Weights of a small transformer language model.
Size: 12 layers, width 64, 4 heads of 32, MLP 256 squared ReLU, vocabulary 32768, 2.95M parameters.
Each number is 500 + 25 x the weight over its row's rms, rounded and kept within 0 to 999. Layers, rows and columns count from 0. Numbers have three digits each. The size before them is the row's rms in percent of the matrix's.

# layer 6 MLP down (transposed), 256x64, rms 0.121, rows 112-161, columns 0-63
105:466445448502510505492510475486484496517511513487498498524499478491505533508502522483537506544489422525497511530524480476504482483486531503497446532537512524515496496529553486504498461540491505
101:527514473506454475486531518499532496545493510478477531505492486547473537501496483509530519500527496500509444551464513472498510497467540523509485457502527449492512485513503467503473503465536488
114:514507477517481551507547508474478563504510483504487494505477505511495558477503531556482467504501489494528514506526484529525529490529514490430516495456504526465461511489477509509486481498498494
124:513509503453527532491462470490492514515466488453496556531456519494486487461479519511495482583470503510513526522495513502471488516521490495480473519509519498439494495533487495484508505524508480
109:496491526500511507477525458513466543516472488471498485505486503473506487550491481494431443490475501485496509518519511465533522499529523485532555510455482518515519490472513519481535482510491536
109:490510476477495457498500517509491551537496491473520542475494497486477527515524494549461455540505474481458522483509487498485483474465498490522538500541516493511509483567507511470536504519506470
114:499515550449520513507503484569474532452550493525485494511501496491505528468515500473500493487460499502490493506496485529548506550523486519498472546523532475466506474500509509473478514479475509
105:474490453489536531469517482550497521538508486442462513500516517510493536509491505528510522513499490510479525462442492484504468515507522474481509529514476506518517550524464487496535517477498462
090:532486483484508531539486525523502482481474477488472540467491473525509539530469500469501501530489479495516519546506519520460533518497495494471491493491498475517541505457484491511461450523525561
076:524480524483477508493503503468482487466511481558496508510517509462497504496523467492476497490553555497503467496472509501500525494515530466542494495462546529531492544472461476458534514513507478
101:487514508522538471471505500506497441470525547470514469526478495537475523494514525479478473490466526515519507446527497510509513532511510470490497536475527486493422510534503502510488527518502496
101:471512521466486503533497498430534470493473479519504540522520534497501502500502475463550466482484486477500544508537472459498487527488486534446479492489524479499518535491538492504484500498497529
103:515501485510469523503476503441543488441497501511479510536495473532535466445523496493509467460541507524534529500504501520524474505501494518485472473503459534518524491500523534475502474509479523
103:494509487510490472532512517512527506511503467517472507514528470475511488511477509474533485503460544493552517479450506473472478544489501477528496456502484557521483478480462543487475528506464518
109:473487451501527511475505477479518488507515492488516485466500488482551450523528477546518529506517514488521504532488538465469517488479467503538470550498523520518516482446520517479499467516471508
111:537520491526511493501463531464517530503500479510482521507459477555497516471532494510472451530536483492466517531508503486486513499481492482512532496443529490488460499490566508515507495542517484
107:542546475470531504500521495461507472456500458523473555513508498517512486515459487520485518506540533516490516539486513493480456520503483516533484454482491517508509528485481532480475520484492458
096:486482505513483497519482547574502484486520506511480508486515489455523536505497522492541472486509496503495485501536518524497488479534455509544483521494472445540514523489456485502468452488488518
115:458509508487491500499487490473475460499486503514504508541470515485515478522511492489544518493523419524487510478458494510513547483463531476486493521522543547467509469514494472504497469531484529
107:491504503487484529463487529489510476493496476550463495517485478502503515476537462515523514531516525482520516518496503492473474478485494478569483511538467489445540489518516497473542553503469491
102:485494455491552508557543508483495547489488502498511490467479471517472526491501526533481477486499480513502482515493454514488504514483510501512501526484518446471489490450538497521478488537559497
088:505464500477514537494544518504518516571473510497472528501466495521491496500501502561486494540520467468480516516501497526486512518495533485486473476519444497481478550451492501509487505541489495
090:502528496489484508501535479552506469492491488520478483503494536506452504481486494505442462471514436484494471551528526506532498523471466508539484490487521470502523514535527506469498537498487486
111:456487496551541478485504506512458537496489515457493465527481527477509516469502557499460529513509542509491495476489508530476531518497506481489518483439504536470501504512522464506504533486500471
091:520498543488524539480481528473525502476517512507487501451567510533507502508499458492499534539517497463502531513507502527480467485472509483512433482494481478513495470509499517455515481462521519
090:515493483523496493506519465534504495467501561537453524501536465495534533486467490485480471575499492497522558500479513499479516514477473491452503517455482508490494502502468496493492490478507505
080:521512514494492536462508477539492477473536523470528530532498500510526488501491508472522481528471482545503539513478533485489501476506462502522499454491489476450502508537559541534465512491498511
108:464504493482498474452510490508500467507487468484531514531510524540535499503527510523468504545548505524468493508461487527494443541479483533486439526506488504510511495539514489508490468470500518
070:468545467539507525501496498511453491511522487468506485526476530503484500508513510465473500486515428522517537497490480519490485522499524489525481503535452519466506487538541494512521532463454494
111:491524524495485476497484482520484496499479476449515501518507439460485480517444514500489472518482496518529509539516530481441511517515460478488486480457567514510504530490525511474496528513502512
100:537480499528503514465484508473495525470476495479467497516491543515500521490451500478526468552507454493484483515496508519545531500553513516491477513526523491509481428496477502489535468490479517
101:480462513496520530444512493505536502469484485510501470485507475526537523483536479482514499546499542494497512517524482472479521471487452495508515471548506461476519504502524530467528476443503506
079:459556501544497503470474499496467510472529526528481496461482477490518524518492464451438480467453489502534523507530499510512493513475501535498483513509486517483500455492507535504502515488530470
113:455518496487501485512468534483526521523510503470445515514516485499497520517520430464489521498456537489504480493513534503517451477508525534521509485484473541521479513495513518519451544500489492
093:506487502490485537486498546491504527539443476557474539505546513527520495508478479534474520522496454494519491509509511495477529506477490487526539472560473485508529486487480500501506504484455477
089:507515462499498507487483528515515498486493498525507522532483475495501505485524435506489516517516492493513503541472492549520492556477489485550466497488481508496540488531461514503495554507486575
079:452550473476568498500520491502490468505508498496474502533455526516526495521497529464503494474518475530525495495517505515468454475512496495507444488522495479468510477535509505480535493538506536
095:488524521522532487541459497513498496503502492459471493532504507499464539467519496485476517486494496525521466475532482497437543502518504507476466544537509470509487522509515569473492488481531498
107:527503527516501471483466514511490513498479518474544513482501474498560515527517480512428494570468502518463486504498512490484521531508495513465511482511469500483534553486483487491487506471495463
090:535487483516507516461492553454516488544502494527467517510504525521507516476490459516502486515511482494473512513497508503482455485487522494468481421458523546502482530538494522490490515527508529
094:462484495530496538472539523445515522560467504509501511508529470503502506472479503511523511514498510502526524485486498527491478533497483523508496485515475504485516459438438501489530524517470461
119:527502527494457511523489510494511508527541479544511506501481460475516490481477547489527533470472492478527511502521490506522482536539477564493473529500516517510519470518503501495486502491425471
118:530455506489541462497492504468523503506472490508487490497443505523443503519513545539507512485530487513516506519523529504517459485481496473497505454486546530473513477482514505538484506520493445
106:478468522495462554495492513529498508484505523447500515494523531532501509492522478515539504473470481501540526499485511514463522491509507467496532516520503552474515510542459488461495465472456474
091:516490474475495503462515516471510502510538547493505499477533505513463526532532485461496526467520476457457533538519493453471521478526509471515512529478498445537515502499528486477521498512477500
094:450506504490518489487508508471521474470522501528500493477488550509507447510484470504521471517507447524487555508506472527454482544486515515489487535528507493445535517462494490521473519501489510
104:537507485513528524498479471478499502474498509488537483481486515499493505511476508551499512538560470494486516537499526547521483477463483499485483461521485509496466516498541548467456507453532492
093:496501496534500528506473513473520546560471449502512489498486473509508488533487537509514474508523572479508483485519519473502531497495531541510528460490477480476490492488447467494507509485532512
109:469471491443510505507499503473510522450524500450534485530517553441507485500489550512534504508489554502531507482499492507487522499501483521491525506486520536487505502504474513463509534483491545
086:485509512522462473487455541513455502469536507516523510510484536518471506512508477519471482539468458517506503497525517550493510505501526497551470467512514537470495531481543547491478495481497500
# layer 6 MLP up, 256x64, rms 0.122, rows 113-162, columns 0-63
103:499513511512516507514494467529477516492513497462486487554497558509516487473470510499521433525554469492517511517505491531496497519512468520508472545476477518472498481507479516462484549462479521
129:488503522473497508514566478485509486517542485525498513516505529492489468521532511467503446477498477495531489522499498470478534524508522524495496523517499472450489505465476547465550473525492458
111:550490482533490506531444474513458509505503486485480531484447499471499493471534487520533544527506510477479474512501508488471459502498538521547490508487514497465469508473512524499523498478514449
109:515472498528503485506473520535511485454531540439520479512537509517497525492484458478504467447488480482492511515520533462463490509539501495529518491548473511477505481457514482488482474483489476
107:511529478481408464465468565509513518515514489497523464489491507481499523520459509508497491521534482502501503525495535513490483518489493509473498485534497462500493481486522546498517552503474519
104:501493502527494450499503502465479464474512479513486498512448472481480534465504499503490462505526515540554507529528538503499488564487505523540527497470475471489511493470461509524502496517520463
102:548487530464459488501504470510489521490535475481524493467498564485528512475445490489488508527501502499545506490520462541499476530492526509488528487434544467490501500488504489501513500498482522
090:500510511535501464500506512510506537481475455515482486498498505491445522518520484502528529542495502468528496553446547526477513498509508460461499526476529529499475515468486509487485449488509533
070:456513481503514494522519479514483491507528506502516495457529469525570455510485504455524499528458495547489518526500480478524512493517478547476468463537478519465502505512514525519482467511505519
109:479503478464485491486510493468467525532506467481477491515511471484572529459509488477521510519510539467495530480476478490487463526506463509512476484504515517529490533483505448506539535471540496
100:508460430510463528469454498449472461478514521501518533523493478535502507490444501494471514489503523506501487513504479506460495517482485515523470521480500481523531540478508525507510495540522474
098:534501489517482493481533472449492495476528500499524518497496513525544477496497491476527550474531523469519503512578486494478484483497476500459494519487509472546470539513512533534509517530522502
106:508524514474508464513494511488512529519552461465476485527510523468478539481439489520491484489488477503464524511531540482452483522523479511460511509510481527506532497495512542526521518469475530
131:519506507521450515509493516512451477468521462505475486477489517475531520519512479513519525526516519466528501540510457518506493514497455527519513517464538564524510478460519491471482517496491459
127:511502469466479507489514467490489505478504440495524567514530511505549492520538468513488520496498531556505525484480479506460486506492521545518473485493494484521480548456480480504478487511509478
103:540527517522476522476499515488557477435500473500526511502474513514484505498452511473513502476485539509516491522494499527478522512530469462494514528488527506510545489507504502493497507457510423
089:521477502481498519457502452475479515477463479458482516507507503527476500508472495560478464519504492525505509486510499472499486515492512540498567501487514542500489526487460479539523547519543502
124:459530436532477496482521514511485480481492499481527537498492511471480532535495494470521500522529525518538507482469469488470542509512553490456532494461499507515504469497464516493500502516534539
106:465507454506485531473529499507511505530530443484479527531477517534467538479501458553501512503509495503542473469465488475484490490538501486499504523506479489528509492527467546496496463486472523
101:541535454529451481507469504499489500521486484512538469475537508470450501496520456467511471513520469498516492468494536508504514549510469513490481512455520524505493506533493510493494449493504533
091:527508461495481510505527482486518492571494508527447448495486492499544509525514453548486497510523536457486476503521521520497510489528510513505431522504527492484493500471538479510495508502501496
091:484491489522511511503492513517484521472494517509497478475507503470502514471496462502521524550483508535496471507529489507478470510576500510553490497423486518516501478487473483529476525524522445
093:503479454502459520505472511518543482512479497464502518506517469516544553506481459467478479499502521510503554504486484462484491561479484535512516490548472490515507479506509487481518452506494484
097:477531459542498488445474527490508490474526507505493474527488501446569485483516497465505458496529526541506493493472538485523506504535470476491490524522530522478498469487498488527497522517510477
090:503492470475466495489510455464530498469544518465510497485448489504486505497539528482518484491517436542485493501467487505491484518569490501499499489539524526513512492512525493490496522479471550
086:562460486499484507489502473519497518493508540496496494503486510464497477484489507510571516534493488492455456490520511477483507493515483496518496491418533483545504459489515489514488486510540481
093:478495504491545467530440476534483469476517525497519511483482505473515513514515494535479503489514507535506492517497492499524445548494522506524497526509491500474462559476480524446530500468531494
090:489486544510465534500491519488512485508454530509495490495540527477507530511501515525478504525544496505479517540461503475482495517558416539505498511521479505494491532525484520525467483487489482
114:484465524508499470480541479466477500484543483528518496492526495489483552522502500504476470480490510484501519489451546483472479510460491456540468512484449524492505453496530515516519492517533526
092:508540491478489458494490527540520522506450461506476527484530501515478545534466507480473518490479505501454523518506479481500466508550508491530518516471456546495531482451516492476502490505493511
084:478478530499460519462497504512564506475505510490470503457484489499485501543473500511456518524520486460537517535519492500467498532499473500532541490496480498518484449540461497483530469522513491
089:520484452544532492532470474477505491476507544515496506453498457474514515466498469504487481533462516503495504537524495509516475467507489517503520511466519513491485521511450526483519523547520447
106:508500512479517493470442505475490454476546480505519504551486523526480483512525489491504512514470521497518547551468484546500550532471477501503511540485524476491481485522502486472502515502515456
102:550487471506493517470484465570464517514483503521517537518517519483508487512483505518550503491513491514470522491547522498486495493490520507454475546510471507526486533494463522540496507465522463
083:507511405518493500509501523439457518499472478472480489518522536498472514489515517480482502501494519544556460495488497455495500533488479488479489501508482495555500502500508508486499536505498501
083:492486489471513488507553540504512490496499484473500513560477504491519500499493513515463495495488550521501466516534478523478510474494491533460493478516542465518516505499496514529499505587537529
098:509497503521491499533499536469487478504520510494489499462491586481501479480505495451506498468504512505523474521527455524497525483516503502475522482547521512481471513430468490486496511486530460
109:489563510485509490479526500459490487505533486528544504525492473503525494508517475516447497535483544535540505480481498510439484527486509506513518494449460515505501539485490492488492474485538524
076:486501491489495455485490474521470458505495511503510474455526509491480533517478536463461503471474539519480480536513527471517508467511505481521465524531515478495499474532537496522485465553458478
094:520473497530463449493505511512553510511505494490535492509513492499536507439522520524498495506520520518528505469509510563463496512492471537475453520477510503475506482480487458519545465498519486
112:490493535486492510470515455518479467559511471524466542490520465482505501460477534473483488481486489499521511493535484531475505511539532489511531522470469509464526509486477486505542532453490502
117:539491499518470470524532507492510516518503451512513470508471466481501494496542504523425521512508510520509502487497500542500440445518502513523509504466516475475522514485457479533497487481521468
101:512490502475475466518485506509493464514507499508502503482509513497485479504499504486474512487515483462600515530467527511514493522482517504528501517485495452464467496486469543458519550545519507
091:527499495517506524497465535536500480504506491440474490502524453502458475517447512486463542525539501498485529516520479523529507480478475477507531490501534484469534508492492476490548476521472474
099:515512485485464484512514491481486532517530478478479482563501488490498527493533489455507453501475456532515504462494512472474497494468539432486527468511510487515477501490506492546503510536495534
086:537466486532498477521478496522515490487469468488494509494489532445501495522465495469531493495541495494493525472501442550518487492518503583483488512510478473508514518472489533503493512457507486
101:532500448510504490514517491508496551514520511436522509464520451518491524512466491486482495517526504497514475480486490467441489513494487482507511464536543500502472519512454463515497509473544486
102:519458483500487491497542474530504516502498509486486533525486501502449503477486498476510493490528484502483488528513448491512474543481466566502549459468545441476498498530496512494517522505518489
078:480489422503473497542468489509492489486515462490470524504496500484510466465472494491496520526470496450489493478501478504514503512489537504511567492529523491495468507495550479485517542535503464
088:483484514521556502458513468500509488472548515453551529497495499498521477504529489544497417502508495532500467521489508516500488497465512496478527512495513504522521488497509479455531489507543495